From a checkpoint of a small transformer trained on Wikipedia: MLP 448 SwiGLU, vocabulary 7372.
Each number is 128 + 24 x the weight over its row's rms, rounded and kept within 0 to 255. Layers, rows and columns count from 0. Numbers have three digits each. The size before them is the row's rms in percent of the matrix's.

# gate: layer 2 MLP gate, 448x192, rms 0.0733, rows 45-90, columns 96-191
# up: layer 2 MLP up, 448x192, rms 0.0615, rows 45-90, columns 96-191
# down: layer 2 MLP down (transposed), 448x192, rms 0.0638, rows 45-90, columns 96-191
gate45 107:081149134145132097151110105115130083126122132143143114153122108106145099164144116145139129139133119112136131106138187121109110134139150156137092131108166115136175190105147141117119149102199146175127130148129137105108147167113136121111160139112179100124091112120143115120147138142121146161
up45 097:104169143103112079136138136138164134126105116132102146108136112119137114092177104114152111126116147144089133092131132160079128161138093152171134148160034122096101138073152114104183116137154126140118117122111153127132103169118081127172109096095097132140144097134136099141116094119120149121
down45 101:127124125118097141105157126090124104065128111135061143135127124146137146124097120085111129107086130118113109129129082108136156130099125114097128154160160107135160117151145100118084106157109159120130132125169124123146164065132155085100140149115155153146128112163161127151164133148123119127
gate46 096:135118124135110109177083110129143146111127194152148119121130112126141117113117125197105160129140111128152139148145127111172109135145153122165100151138121094138125150152113118126100156144142145115104156157156095156141141161095117139118103104127131166115112100094154156122143101119107172165
up46 092:153103136083116139117104140123108166122155147109126158122087148125134102104103108148108170166151152151138122122057127164157124108122158077121146121128139101120126126127127144149152131120122118122155141125139135093139159099126117092122132121137126136118128151133199090137088139115193132146
down46 093:118131097160122094095144134097141145134119099158111130126113149126113127118140099108142149115106123068126111097136124167084180109114096119147145059144090170099146155145111116081099169157121124120131135105124140103103103153127127179162133126128081125101150134137147089141140131182134168111
gate47 101:122132100159120146129082133128136146139155152149118113157086090133119106154140142133076142136161144091152146115116153128148105106122131105135131193129095145166166137144109145121070131107166097123159133147136115100103169092149124118135175148102118080102104145141133117114079162131154122133
up47 109:124109148113104122142150128125163152134153113183111114161103124117122102134126164102124106139123157149137123114178101122182115080143133132145131135132112156105131153142128111101143143109121102177152094132189131132132141132094069142142142144101161153138075130126090121099076139134120090152
down47 109:158140126128125124159124138120110122169099160113147153104130137152134125156197135113142119095163148107115120090117159131098105089086111115116171111166112127092132090109142093117126106139135119130110153125091126138114148112140150132156139114106151087071162082129135140132125172173089118110
gate48 097:104158183143142142158114119149131119125116101134103115125163063133149110131134075160107162122112157130113119150100112125127134138137128119154100152141118122155168171160136122120152131107157131140146112078137147127167131122113128102131094157120121122128136102116139110131080145096158176131
up48 098:156111156122108133150105169128118102122132128121182154118147143105136143131147142127139105124109105134074073098160152143147094165106103131101161143165122176152084061145131183097112134148112153132099138149133117109146123118106102151156112114109148135144105162103162170113136164127135174119
down48 098:113118204112151139138124100122115142120127109105080135119080134140140124120113125138107141121136172149135166144120140150109149135141145134150105108125155103152175150135152106140181128121162099141153142121111113126092082170141145088123136128157129120076142152127125123105133109118165160135
gate49 097:158120121117129131147093106136147132140090137169156092136087139110100132156134110143100109155084108143116155148129143150111068155107195143099096123082139107128119123132080114137122192110131144140079118129145145109119113069191140158070129133140126119103144140132134138121162117126165096160
up49 094:106144149153141133102127158076142147116090132129131104132109101161095155122127088104135109125117119157147129095156110132133152165157110158136126144118094107134119163111186119127157084142074132139115168116104147126155107084153123140101116151156189126137151104119138119126124121137113123128
down49 096:183117107121124143135107119162138083089128099097109096126172134085142138117135157117074117149153144133127157156121126115150142076122113153124148156129147166133164102143140113139136111133123106127122100131086120125135108111122151146121148139157091146102139137139081148133159156127134076175
gate50 088:143107152183079122090084118127118138130092123108118142127116170104139119120144080137127152176129127123162136115122117142127117159093144145109132126102121141141187145140127144135106126106144117166103100127145118174155117140152103116145141108164152159156146129096137110125137146131097196125
up50 098:103126166136147143122135152151179122118151138151144136126081119120124090189153154133118114129095160121164113140154130137150114092143183116109121107127168164118109087177163138141124119097121126101134090093119134132106128102149109126075094131118129113132089110089122149163139123129126123085
down50 100:151140162132138161092113152139175097137093107153144145104102146126117130100097109143098166120154123158142154133147113111117144118144089179161140160152149109102118096167090127143060145157157133129150121100119135151131123106142110137173139099082112104094138114142162171157118106133061146147
gate51 105:116104130129130099131096127097122186095115130143114111116134170140175153094120145130125132132118162134163150108147119123116173140138137130107107120132107099122133172099086143138141131105146114116163114146141119130137162140128135172153152111145100194141115131151082131120193107109139156104
up51 099:108171144096183111160126073098108122132124157153130125142094117108131136127157161146140165169147140133156106088144176143117122116154148139107098109143148146121162163126123136114106167144115148193143112128144112120115141088131098145124107129125091130125153110158126148152145161102106146107
down51 101:120097174117114145101126165129125130110095123092137114133129135134105129154134143135113137100152137136161160137119108128130126114119149125166161162133095120125107158169196130126115100140078155159107107113129158143133157138109114126140125123180163167147142114140129132137082115118131111167
gate52 094:139097155138107145160096126113120151099133124091086104089146106150121153094102140122094169104113141117158140140098130127146105144109089128156126140154119142126135144153114166121124156151131122108142127101131086098165129145131155118080133099121149118112156124164108087120115154139154128123
up52 108:105132104148119140173138088112139096158156139127139125101105133104142107150124137131122090139121081112118136133132109115093116144192156153098117093127149087113096097125097080133077147127136150092123134091108096100083169153119123140117147098076158132101092149102161139102111134133138134129
down52 112:157153115127174118142166167165140131121133142147109104110149136101128138120149118134105136137134126107139143146128128079121131118117112134165105130116155106139113141115139145150101123129143128182113118145134128120176107145135130115144099111101125124168151098150159111135133109106088187144
gate53 101:165126107152108120115157128133141126174113128167123120140107163153137117146158128093104116133140128146123120094103118120143107133114141174115108131134084136144114117076120137131122163129145147070166130106146182150146184168118136152114139144119133137124131107076056105098161157108152144116
up53 102:161109058114138163092116156155154131163126109103147139137126103072106102098135105143140119164104132094141081156148109097157140152135134129112163125114111104135097149116145161136116144106104105156151142112113159140163093158101126084116124106133139119114159112121112133175144115091129135140
down53 098:158143186171107114130145126155120152113164121142162100162159135154098132141137132109101125174125140109134142140108139119112114141142158136123147143163123120100153097161110123166135135149183086106161137129110086155113102160158111200102107146092128124137131110125100101088115123138132154116
gate54 095:159162151081140127125134117080201144155166114139117113140116103129135106190153134139152137157132110107138130089100165116096127111163152133139093107127116151065103108133152141138104117141132187149137106090114125138191186142112112130102101120104115147135088139139119089125158140112138149111
up54 102:149157130160117117130125093126139105166126124139092129159093116112154135100140107109133173104153124138179115123097103173147103130128165060112138194150154119160103115100116151162120125117135108133144126161102135129143144128158112127150130122099150143167126144115167117129160108115141113166
down54 100:115117109132112122136143147084137125141169099125146111147148171127155099138100147117117143139132145146095130079133121111096140110133152150097130100094148124102083122097136094116141148123134147160106134106153138105146158184124139107106162169139104136139112066120153121112128127132126099110
gate55 100:108161119193135131139072160134112125108125172160138048094164130169139141132125130098124105130140140135130106137125140146086158158082159158138143110116194121167105100134140105172100126140139099132131099140137117139073097126138157153119139127116159093113093131113144135113138090133178122163
up55 101:114098153095144098153119129100170113132123128116166110140147103134112119097155101118123121105115133134133161116128164129098180082133107144185146135102131156137118131105131124050175135132160109122141108120150147155121127136128121112137094147112172115131165096135101109133112155156076140182
down55 101:118116137110118093069124115124094142146142102123150135117149132119114115113157113118111094111131120149142161196147088106141140158133137104117139162095152147087107115147154134102157103142119161139158123111126108138138125124130098136101165128133118180152152127107173113174170114109097117110
gate56 102:113146151120164115151123150135141092162137112130070137139108125077135086156108110124100127145155104122128130141165158102146101117129115135136096139104114142119142188159167116109090152136158137155179111165153133115165120146129113101120138111124142094163130143133114138137129164098089122149
up56 108:107143129115127117109092127181161144154135121153100136144125168109137145132112164072119146106119134160143119078151129165115121157153159159124065132125128095152106106145135118102126133144123113093111170125148176129151160135135130134162085130093128157176146133186121148116149159133166089148
down56 104:170142057116104149125151105120082106107144130116110116130139131145143121108135127154150139131100109152116098168129114135123140117131080118141142133162147151160128136116152137152123127100178154149148111095144108073122103128110103129107143152118102085121136145094136160121176124120135172100
gate57 109:112108112178105153157147134143133117113152142142185107100146102168118145138120106142129092079145183146137119088095150102103128157123169141141135135104111130133097110117137170128134105138136125133095141118131140163098067122127180083157113136126133095107125125117128087089120149112149122140
up57 097:146191105045177143130112109137161149111121154179139124107151107119140122139099115165154171112145111126085136080128139137116115085101108118144157135101171112110150121148108108113127097120176088109165101108118149127134151120149125136107170128101093103130147147164156131118154110110106190164
down57 099:126133116156104132128119140096107140117151134144101160169157133118085125116112143151123135111138134168116118115096130138113161162130154133129165118124119118142093134121134120142125096125123104168124105150103121139117125117113141095130116112104123169138126113073140088104089091152144131148
gate58 102:128120146141126127139163113156120144136124140143152140147124119090140127117122143106097159139125086107106164149169157147113166146130165108188179133079141112157118130131116175142122136135126112157144113084135151088121123136162123116108176126123133137140153086108120120132126127098124129131
up58 108:126107115122127140134143087147169103114073128093170108128100073107112154055129119167148132110116130100154115107125140146147144165112161105116134104134131112114134164127162111134127144156152141161157175174132172087102116088112171097104148147121148122129142153142109107099122110129152150112
down58 104:138147145121148098136102168114157187116161117155129153145156106132160105191119097125133135139150121166123119141129117108113090094133096137123142145152125137150139157148147099167112144118073122111130155089152121176143140153129093130135112129131151143096111131118181168197122116153107138106
gate59 099:091105140129152141127103144146087139130126128106096124115182131143147144133186165140087100115129119136137139124128134090128178097120114147179141089165135147119142170116141166121158096111147128132115111119120112120091093128114125079139080167165124110111132106171128137155106127084119129084
up59 111:180101097128112140124139109130127128136116078139099164133121112124113133140107164139150133133170175119104130092154127158093167115131144181128113124129077135121114117117107106130133107149161151144128135135103084154135104096150120164127128157114110186113133115075135127115165111150131106125
down59 107:126133106124148101126089116174130120131153143140159106135113122108162100113127083153108146086122123149145115185113121182158107161172127130188128121134109140112105122112109140144109141103106165119136163140093136115124151133115097161096125091117134122145153186172126125144109135147166120124
gate60 105:098159124082168106111118140136158118117098128136157149159094078133137100138135087142126148133128177102155125101171133139154130125133104158125133157124133122132180141131190140152154120095120131129105128119150116120137118122162100127136140111135205163122159094142121154145119123090169127117
up60 104:132112145118114144150044183143149142129187104121154118153111101087182181124135163118105151173117089135140117107133143114117150138136116130150150161137126086146132125122140164111122136102171112120046100152122166137116122114079134126128093142100176055122162191163139157162123113142096102104
down60 102:124121167091153109148119081108102149139119148123108132096113130156134129096142141149141118107117141123113152154145165121084138136123149125094108115162106166096120126161158105101187062150128128138136146120097134158131109206155078125131172150148103151116143075118131123117186107154117128142
gate61 093:099150128171123126104115109143130095141171147122142107144119106141140158148111142149092166123124099158103110111150136140123123128145121114100161109118134129164115084111098132116108107123138148126143125091170112109081092129150133090146132149109109109123137145122107120163133129121182082112
up61 097:112094112141111120119143107132127127142104135103102103089119130113120122106099195180077142106168118121142088134094157089108164103164117179165128114086132172114183106116124191161163151135119128120116123126155152129096116138170135116114124144136129161117151134123147101143125110109119150104
down61 097:129137125107098135045141110166110153127098101181112113144122137139171129140114119139087115129108152119165125159111108123105144117135125134146118131103120113149146152101087107065127136140143165106116146161156123063144175145178131121082161140108122121146113159154130142140146139126140140113
gate62 105:129112127110141177105138141111121130147141160098131111115132134069104149104123081119141126144093120129140135165109117157116148123153190144146104148147120122143115144164064132136126102133161108132104145130112077120126164095146095138122113141091103133112166168104183124148098071091192143125
up62 101:123138144132172124157134158106125134075143097133148056114163152108129127123128107108120119103141107192111149113091075128099106128183107142110157149085094180119134119112091120104130149099150088115150114129108135131127128118098132106168128116060128062128136121116138094147144109113094117154
down62 098:113155147137118087122137090154140131150143200111122144134121095164095130140135162146154125111136166080152125118124143109127093156114126117112140153117182165120106118148130158165085117115153130130112133140089135135143138102138118142085143110170120131133146121146113187115119080079132123115
gate63 092:074117139131114140104108124113130104111112129142076111101138147107128089068114126098091142153174154118092131081121148118152117126109144167112137104147123134156122173131102168113131148122149142122149106123123136140131097123107134138132128140154107138122129105158101059133102123109132117153
up63 086:103126131141123175130111150130124136083168114121111123132138141106103125151136160095146102162132140167130173108126145154105167102106138151144140124157103149119137145108058097080112099127138150142120157096144162201086111125137117148134086133129132167184140111117123132140136131179159113115
down63 097:136137125088110145150140128127112131113119093082149147097112137109123127125124153109081131124141158169105150082110152108139108110119091101116146109170122135136109127149132142127134114121093144109172148107147093161093119143151108108160113111138082136168152131157124069116152103112143110105
gate64 109:138099125118137182121089127124130166153143117170163097107132149136125122139098127092102099116135125116158126136119118125064125149109120123162130129109116119137117150118092165089086130113142123196153101136200171102138162160140101153138147145142105151143129132123150132090167126125145148143
up64 109:152093114119082100157135067096095137111118092149086109124120139089116108109093105115123130146130172157063127145110138120118110133146163134133142161144137127126101088113128073140109146109135117109125106091112147137150156128119103134102121173125145152133103182129120155140127107115149132158
down64 106:094154155141116151134132173137132134102144092123118160126132118149138103132133118120151134095115128095130097130130129138100135181128112142151132098116095137127123131102136135087152131137099140165161131137092111108083094148146140130157170064098132122081106137137133116169174119134111135115
gate65 101:167121122116123159155062102132145125157110110136121128129144094103128169130096097159149127140136149104123096149108108132140114090153119100136123141087111119137122148099095145165073099119141150128083123131152128102118133112119165116091131147079112154103109131138155129154142109131154140147
up65 094:139112146154132208127132146123158122150108153110154165091156141158158137116131110196168113098135152131142133124108082142102097146080143160123136110135074116141097133105144110131117136112143111123121143132075089147115122161104155107137129153120108153133108092150130093142153108147074117162
down65 092:086129146100128105136161156104116115108134093130111116144107119113093141157211160139127095088121129152111153139114110156142166119149131050149123139115148128133072119105118133124164113120109123108121123119127125121116088098166116155123146122175157131117106142093130148168102157111099137134
gate66 115:111115132105120156123124125148125121174118170103101148131115091127104119166097148144159144098110173136141121135129152129114148089135097114116097123073109135081126159131159122118121068125108139143104121146170156104116145143177164078111159126151192135098150149091143137157105115102156115131
up66 107:125119096141113120156123165101108138134109112140112141115149128113156114111149107185138152134161120124083103135087134099081152088165118158152130109152128137136163136146152127124123122177088078131124142138131190129119149104147133125169160150157074114107127078128080173138114116117109159153
down66 105:127149132134156159127126155159124143133143089113098140090103160083133116133134169117132105108118124124149127132132119164094106148131141140099156170167188111122114158089123141161158160101146131141110098101136121158142128184125075175109127137126114126183132124118139139109124150135086127139
gate67 103:120119158172123106132122109132153152158111130143126097131167087149146115090150138119102143115138133119112147143158139083131097120134130122141108157110119140101190143137149171075124130152098095152087171118116167144138153126118096118140119128127131127177092130120132198158114146133132156127
up67 098:141101084161117146079147156114125129144099106079160140146119114167107138170097138091173093176126148120113099167103122137117158183099146177184129139126096112130139107130159105142136147151113152158135127100154154106092173148144120149134154105118126131128084140105142139149127132171135160128
down67 097:119136168134161130156131100159127135107129113192132127095150125164107137078184128151117138158129115129145119176081113093184100121111114123088112125128155127114139120109082097111107103092100079121143141124141139120149164107127106110112072096148135158168147125146139136140114135093100091134
gate68 110:141120131122120176163179138127114117117128107126130125129143094124125126148105115102141122132103124122131135130143124162163171155106154154101149096152105136143096142126140140154120084119169116089119103132105152101110121135141140168110130145089121138096146155142137158129158114100194116095
up68 106:131096111098116123110139161126185107127128136135137164094147090107115153122122098115132159125145124138127118085127121146100081116125159078105122138136124122129113096156093142145127112099093118131136089115134153136106151116134106068110160159114126163129122129140107102139133099103167115123
down68 105:124119104109110129144135148111110122123116109166117103094134137142124096143045091101122141103116163126131185141148110107141147118148096153155130110159088120122149122119158108116120135142123142104171129117117085120138061091112149127136082109124128124121114125156146145136151141125161118138
gate69 096:080121129105132179157110106126154138124079133178070138179164101160172161100130120096070137156099115160158126093129111101123151151121099125125089151145143119122174139167137130155069165124132109135101152123094129131090130114134112130143133140147111154156126110147147128120124152159150114110
up69 100:133111122110106083141142102087141098103147129146141130091115159122148106145119098138109122109147139129123149176141132108111081130088146176138152138165105151166146149161148076103140170103134101138127154098116130092122147149108137140150160139126136158103131138056115120071119124156101127142
down69 094:092123142102122143102112129101162115097115135095097156093150105080134136107111120130139101119118171116130097143142121146104099140115137101146110103172127129128125128107132132121097142160120157157138165114152102108148079163125064147158097104140107118102183148133189139125109151115102135150
gate70 109:117099132201161140115155158124115138124142130131081096166100112171131108107150099094133155132098138120150155167098098116112167162109120104122139142113105135119091159150152152138104110130108122135116156138065088128100127119123115150114144159132140142121147142083121138139111149158168109123
up70 102:127146123106108108157121148157120112134140094208129132120129132079123086145144141153131109163161079137127131139126148083110108106120095102112082137121125124113159142134123123148084156129156164143143148129171176123129155146134098128122125108121130082166158153135102113136095146142094117135
down70 103:145124117134163123112105167058115127110129157131096098166145080142126145122127176143127140087085124156123132118120183148131126101088159136130105129118138083123110135125187105122119154108152125121106117154114140151130123090119131120147174141132147117116137102130142117149145120103151139124
gate71 092:138120117146117139150059140169120131151168126184121081096156153119121133106111029115130122123167168132103146168079098114141122137122117124134133140155120109141127123087092155098099129100124127121124113104135143129120133157107117092161115176110125108096119130103128146084096100153157135123
up71 102:136107143144126165098160122115163127127133163149098116113104094182139164104092125124125135113148116152123115146105084155124155119145102131123117130147151130120131098136133160111108088099165101131091113158129113122129124185131160131137125098162140138153140129134133119087138145129167105138
down71 099:151130147164115126127122138121137144119148170168123116144164137149102130136130101119122145130137153137093113125142151097157191125125097093153130108137112173128114122105159114112108163141092130126130142117095133136129131102139121118089157105113114152076172142141132143121150140092080077122
gate72 087:151123145134127140128099119150139143107133141151131078142131103142126109107135117081121125090125122121164160131125117125112121176115144138100124118140184135151136158120155101117135131116118137166159142115144108122085161112135142142095116162119143115141121115125123151104146117125152152132
up72 101:091157096114119144101175077106090165122161146069150124074134172114133105107152168126137123145089150106144122108124086114107142130139175157170128099103117125107137108126116142085121097170124165146132120122138133114143144114121135110133131143158139106118143133145136139112116120112165120121
down72 097:148090128123114150128096150133114105124101132105157126112131122109138143155097097090102139137133127159176117118118150128128160137133139098107123122095125175141108158108127124163085112150108094116123145134095119121079184117075116147088149119137156123159117113132154128171128145134148155068
gate73 098:128132176126108130115072131137136145136133155137123113120164132104126164079137151129088149146132115112144099151128107136083141127115128113120182152136153138134164201126130142098113131169144169161150125125133161111147155064123132166126095175145140105181161135174118154077125121113128171140
up73 097:093119132119132146146136129091110137092123108093138167157117100123083154144130117150120118132116124116150145136154121148132117118106112154075117143107125084148139125140114140177109134127116120154071151096099138114094136092140106140103173136153096125149145109149197162136131107137111115151
down73 095:133115117148129134119084142130151106156122153115136116082125136158163169138125170145140109093137165128144115126128128123153119095182144122145165152129092139129135159135122099115151082103111120107133134155148120142164126178137138144107143116154137101096120105121107131141122151124148086112
gate74 085:149110126159137083131133151073101144119129130182122109114157127120112111086128143123119124129158114137122140115125123097089140176100129126115097126126129148129109141139171100099085160097121123126109141091108094130107118148079116104151133144135117092129141148078093114125135123134112144151
up74 088:139069110128103144084098136124136124156087110175076163103156158105105111109146119144105171114117132125109126151121142150132115109152073091141138120116154154124112104132138190152183119135123093092120109150112136137146165122150089133108123116120124174073120149116149098111149097114105140120
down74 088:099126146115145107108125081116077137148131192148134134139118125099145095123151163094101139086135148128132100111151088135098117126163128117125130090124120120148122157139116151093133137092140122177103118135119130156127134116147119141172126092142142174082114075096147099141139102126113122130
gate75 098:104126126162141100059151141152087153133070111133163101118139148145134161095126163077127136132148150135096146144095124079144119111089084113130153127105119116155148148143173146116155131125145111153109088118099136109132141165126146082142139166171121153177156145136124140170104091140100105103
up75 103:102155106136153094133127100118139084108158121146147180159108111129159102143106129115115126121120109154132142173125141170112104119115098091146119146151127161099129140088122112140108115145098137131142125139104114111088159129116096148109123169120119138108125154084158123151145091189158123152
down75 098:179139200068109150116166144167140138112137147100082079078117131116124153097166120132098111129125149130143113109111133114131138125166118162138138137094124146121120086161132124142142154133151098123139155137127133088136116105087131167119109121129110112176128147149133150139093121106096161094
gate76 101:115093095189139151112070117105130121109128115117130149126167144123117142128110125153125112132112123129134146121137140147117126130133170161109099118097112126168106117137116140153050072127129143093142110110172150091123122143106159105125150160119103067097105148108136110107146092112136148127
up76 090:100158181105112180116161110157116108116132152127129131116092101141170117123162138134117134102115151130129103108132147156133140128099122118120156146171139130117098145121104129114146168121128087177118108084106151163126113164094118087112160151158133166170144112092147150143126136141153102090
down76 099:153110146132079128160128154103079136090129156153154085124129143121130146149119136125145105110125155148075122122075173136116136134112132124153130128084108128125117111085130130111120080139132139094154129195158141117103124113176167105123118136129152156105118119119144097111172120122140164133
gate77 109:118158136113140126102111159138113132157120206128114102138092151085161094149106196102144102116153122132126088131155116120133175127078120113091077146109109115124085166143120157123113102105145101133123143100135187145106133162130098094122138139146159140138173141118085173126106148119131095116
up77 105:171115107129118097121126090180140102163111141105117125149116092112107138125112116127161144157123144135150129119154155090144111104108148104167106159183161180129155100144129116098130130168128150106104199140067182118096138120130115121128135155130154091145112146161165138154108121099121153168
down77 101:087135132098111136112108139098093108087142125146107143097145126101157091173113131116129123135115092118144116122123157118125123088111147132079122116125117150138099154179132110144121127145132122107151116141165116153107134170154147141101158111149155101127103125135107144120155165172178165164
gate78 096:094188135171146111146083170145098124111119133132148081130162152126128139108097149118104109132186124125174171104148124120140142117069139173124104131149156147117136160165110147109117144134091148114115168134171115117120164139165165102109134127104136128086148153094149144099138092134127119147
up78 094:144171115123167143137077092124119136111141157168181133153171065149157142157150100138125109129137116093100115116110109142085112130127152119129105119126097131125185134094110122116106164152136121142133133114126074132146109156079117094148080101106111075105125115138128116134144147156069129170
down78 099:141116096108154155118159175119164138103133141111130143119123118167112087143112157067169140126105172105136110144141091145123127125097131093112134124163145153112138142158127126141098150134092142142103192120131076132138140145100100137105146101087138170119152099141128128102154142126117093121
gate79 112:145124125162166160131137161116167125120144147117148106131131139126141163181130121107145129144121145089151135122118147127125145123116113171133161124172118154123091108147184104085135096117117127142143114137124070092137143117136134141089131099168120144101106116100105133144127139157188151132
up79 104:179134126121107137156103135155086091201134121144152138152134118098113139138109092111062116102116085136143121135137107125134133173140157098132176162095194105140131085149098139129120097116161133100142113148138120072142134113140063114096108100129145128104115101146152122174145128113156155108
down79 109:124164104107120151152113110104145149106110133154085133115119115117156114131114140077168151123134110135143132137149163124128155136165111153122095099147091141123085120126138113117126120114115134104103126147150119138140115139111124123138142143140132142132129115118136097132132116155085142089
gate80 101:112123128111167086102128154093152105143107105113126115116105144134149110105154177150128134153159094121097152164146159125155116128162051130123141125132130134100162146131136090118169177135158160120131150126156131120143125142132101105105103117140147154151191156098162128111133126090161085119
up80 102:150111122172130130070165128192147130126145152131142126106118105144091159148171099094094138107133136135119137101148119157152103161095127105123133126091145116143101104113124148138152126149109169110126143139143167123130137087138132138149142090105149141133147124112197120170134113116176137140
down80 099:119144087141094099158127076166126125157115113172122125147122131145169112134116145150132154128133120158086151115102148135157120156137147167115120099099107106117150135115121089147130118090134100116161140121150135105145125151143175140155117162085112136084081099135127101065121110132121176158
gate81 101:124155148157139155151156115101115125112101165112154103107130148136132097129119122127103100180163121135144164152172125092104104160118135115107100131097135093109122125166100113153152157164125087165121136085116116136077116122164132085099106145139147089151133135109119149117156150123185144142
up81 103:094105132142187181193143152141119137124100124124107127111112163118110142093132153111142165122096159095137137158157152119097163120166134073107142117157144127166098128150120129145144134091103116127074135156129092113120156142145110134139144111112103164143097125094132149121175146117107098141
down81 099:098139122144121135120081125155123128134142160120149115135136152157122125105133081149103122116164129124095157116086132097142113162110127138189137091137120147134140160097151135099123111145140110128178138130116134123152103135151147107144105140118108132117165148136103099114120128131160116093
gate82 090:097152142162118155134136144064128109152112127118124105117126130120148126129129101117147116125135140132129115147107164127148072143068127145149103141166113183125143102074140144132106115156077104169157119149153146171114161126158158122064137117090169163125125119108142079095159131141121176091
up82 091:116142145122136133169189146102144132130121141153068121131133123087087137135119137132114081100129150110120108151121125136138121141145136144134137145156148141158081106134105120144081160150110141100126130090114081104139178137129139182122183145106122137114091144130150136139144121176115141171
down82 095:138119111140171104148169152148128112128116144174129139123149121141095082136125101163114136170151107092082096140143135127128112155131103103159110138104150099109106105154124174153050117124132124164094121157144105088105126140151109128165161140108098122105153107125124112137145083143142124165
gate83 096:103131131165117138180120130097145083149109159119150107131140122095141132153103148143114104145134158148133106154114111142107143142156150120138074128112157109148140103159080136111079168145102160136119110059125107101097177127120133131089120117105092095098129121077150171148129115134121138134
up83 093:124116147146079086137053098119139138135170110132088129137109159143114109158153145130117141088145093113177127122146150118171108141136131154119109123098161119108089142127124129157073124144123111103115181131128118119144116122140151104128099101135156111108114122148136131124104108080118105106
down83 094:126132108173093120118192124154150139126120133110122115104125162107119155107136136108121126119149103129109116125148119089134114089079114146119117170139115103141145147158095142175125156157169155140115135092125151151144086105099139136117102129103131146162157158137119099152096123152110121125
gate84 089:137117118138174140122117178120125079113103134179127141156105106145128126140156118154138157152121074129125161133134129150164090125133138115163130128142149121141164158163131135105093142117134172133152159124103191117137139133157119147117162147112140176153179179115097135149148132109158139129
up84 096:106119149155123116123109133126125135064087119124133120134168185158136139115151149102097158132093145133138177137143089125159121149084174112116136137156148131140130158152127144101094149130131080135114180149111166149113145158146159138132142190141124100147129135105143167141113118139152111153
down84 095:127140102135098123088104118138189144115067107144134130140106139135132116144175147156149134154180135140142140101105097131124152082132107166133147131136108127075116152154112135109102130123152105109163101103136128135091153140151103095106117107133125099135164089127163141104118124100102173119
gate85 100:139164162119098109106151121113147176111103135089089149150159135161156087102106128122143136174147126112110112147139083128108105122144155127130113142122137166131126164126160158180126115117121119116107124157132116140158144130133198147115158145134099130140125141154141116136119166164128153117
up85 099:153148159148128087143090099120132149169154120112140158142103084126120163171130107113123193151119133145136131078128170162150123124147102120137134117116121127146135120090137132137135166125129100141155076135124144184100133162079145122106143128116134117125125121155152073102157122118147142132
down85 105:122111084146124117122147119137141155093113139129131141135130145147117124105086112109164121152150135113111107131154102112130135111150170140098108108082152128134145150144119125137127092120120136111101142136127087122125100096164115095146086135134119171121125186167100141132080120150125097132
gate86 104:131151124148120141127113114129110110107133120153082043170135159147123175138102137094117102132120134151079144108144115113070164156094124160161131155114106132154093102125120139148113183105114107143126129100118162142145158125133122149102124143105097104153139087125110152066140083138118085126
up86 104:126076093135119171152101123136129136122095145129151134145103125126130150094083098120111102133131128135096114133156149136150102132096120120136150144164135117173141126159084167134116084103116078109129155157111062132119122148105141116158170153145147149094124156125110105101101131094152138141
down86 104:124105137115109126158124122113175144143123109087092075112128135155120134082125154154135085109111127149120144143128118159142166111159144147134103082114127146081157157152168122105178121146113159095114120136164127132129125167140121188155150113108106178140138145119106149122182132109097161110
gate87 110:100106108116143170139134140103138115126102122154148128112119113085118129153158087093125128144142175148149095106102112125104136098111152142131163114143143138137105094161124142179098103162123113105085133116110141088152095108129095076075112121122122114097102113100109079146146093128141158121
up87 093:139152125147131126144162179133111139164163117086131141096129127106145163146104141136140133137089159160149089144090102140167091141118118109137145094128118117124110130157081130118131127146122128079132147097072111140157088074158145124136121156126111168104095125132092095137079106130153122140
down87 095:105127145092123131104178123164168105144084126140113096121097143125099136149122140113136123169139129067118122100093108094145122110157104136102104154109123142130163097078106119113109162162162141128121137165111156102133139155120093169126097128108151096151141164155133159164139184157112166133
gate88 098:110127150093087124126129119086150104121137124112119155115129090160120123107132138175118099148157153129129170144108165126109144143101107136121051122139129113145146127105174139095110152140155149092152148143128110096166146106156116149139133119120140176137144118124116141093149150090133102162
up88 096:114155127132145124104158115069086121138112102130116106116136149136135134159124112096098116130117140117132121128120111096117127141096127127091120149140160104116097155154146114139177125099087129117150166132128092129121147136116150135147101114095082162108152132101081095115186101119094136103
down88 100:141142105126141129138141149169174128151121135121162111142152122130147129157129084121136119148115123130128086122156128153126109151114106146152106111101128131108121136083105174098114135126169095164097112096153131093132150136119125159124132176142167134149141097120164084134104125115124112124
gate89 100:157137117098164172146157109105141131158157067153083099126117101121150112112114151123112122156183137120111096167140114120173095106140126098108135126122150107157171176130113138153145128119138137125155096135131125130137147116146097143111136126140108157157108152106114108123177145078117106152
up89 103:114104146126102128116126117147179134124127084090077117139142136153128122131119122136122135095131105100118149131091170123145161102143115153156139126152169167116127153158120130187116129148107162127127119203151147108101162145098107181152115134152102135143148182151176096159105101141121147121
down89 101:149125139116156088147133149122075127118108127134136129178104117150119137133158137108157136142136146151132125125122093142113127153128152129130102114084110120079159124118126125103128117102150149101105135094110111123114110127140131116093132163158163134162113094104122135082131162139099158152
gate90 094:130131145114172152133127142143152085153161141124069136119130134092147172127184174116155101147108112106125116083130141129136128114149099071120139141127118145130148137140089144111105130096168112100135137116135170101169132136155126118125114115177152146113144108132162119178121114143121119108
up90 100:169117141104130103153118091178127134066122168137123109135138172143120117116130147083163089114136130145107146112103145120113164154138130155146093166070143110087152125133080099125137123106137122141115124123141180134129124150076099126156126148127194107114128125136138118122141130129150160131
down90 098:159171108118147151164150130125146108119109105082138149153079109089120146130135162125179125155118123100082143124120104150135129124147120122113154133137148115146110123086107086137153124089145131133184139132128188098130122163144131097148118136140126096157105150107131140173133138145078169165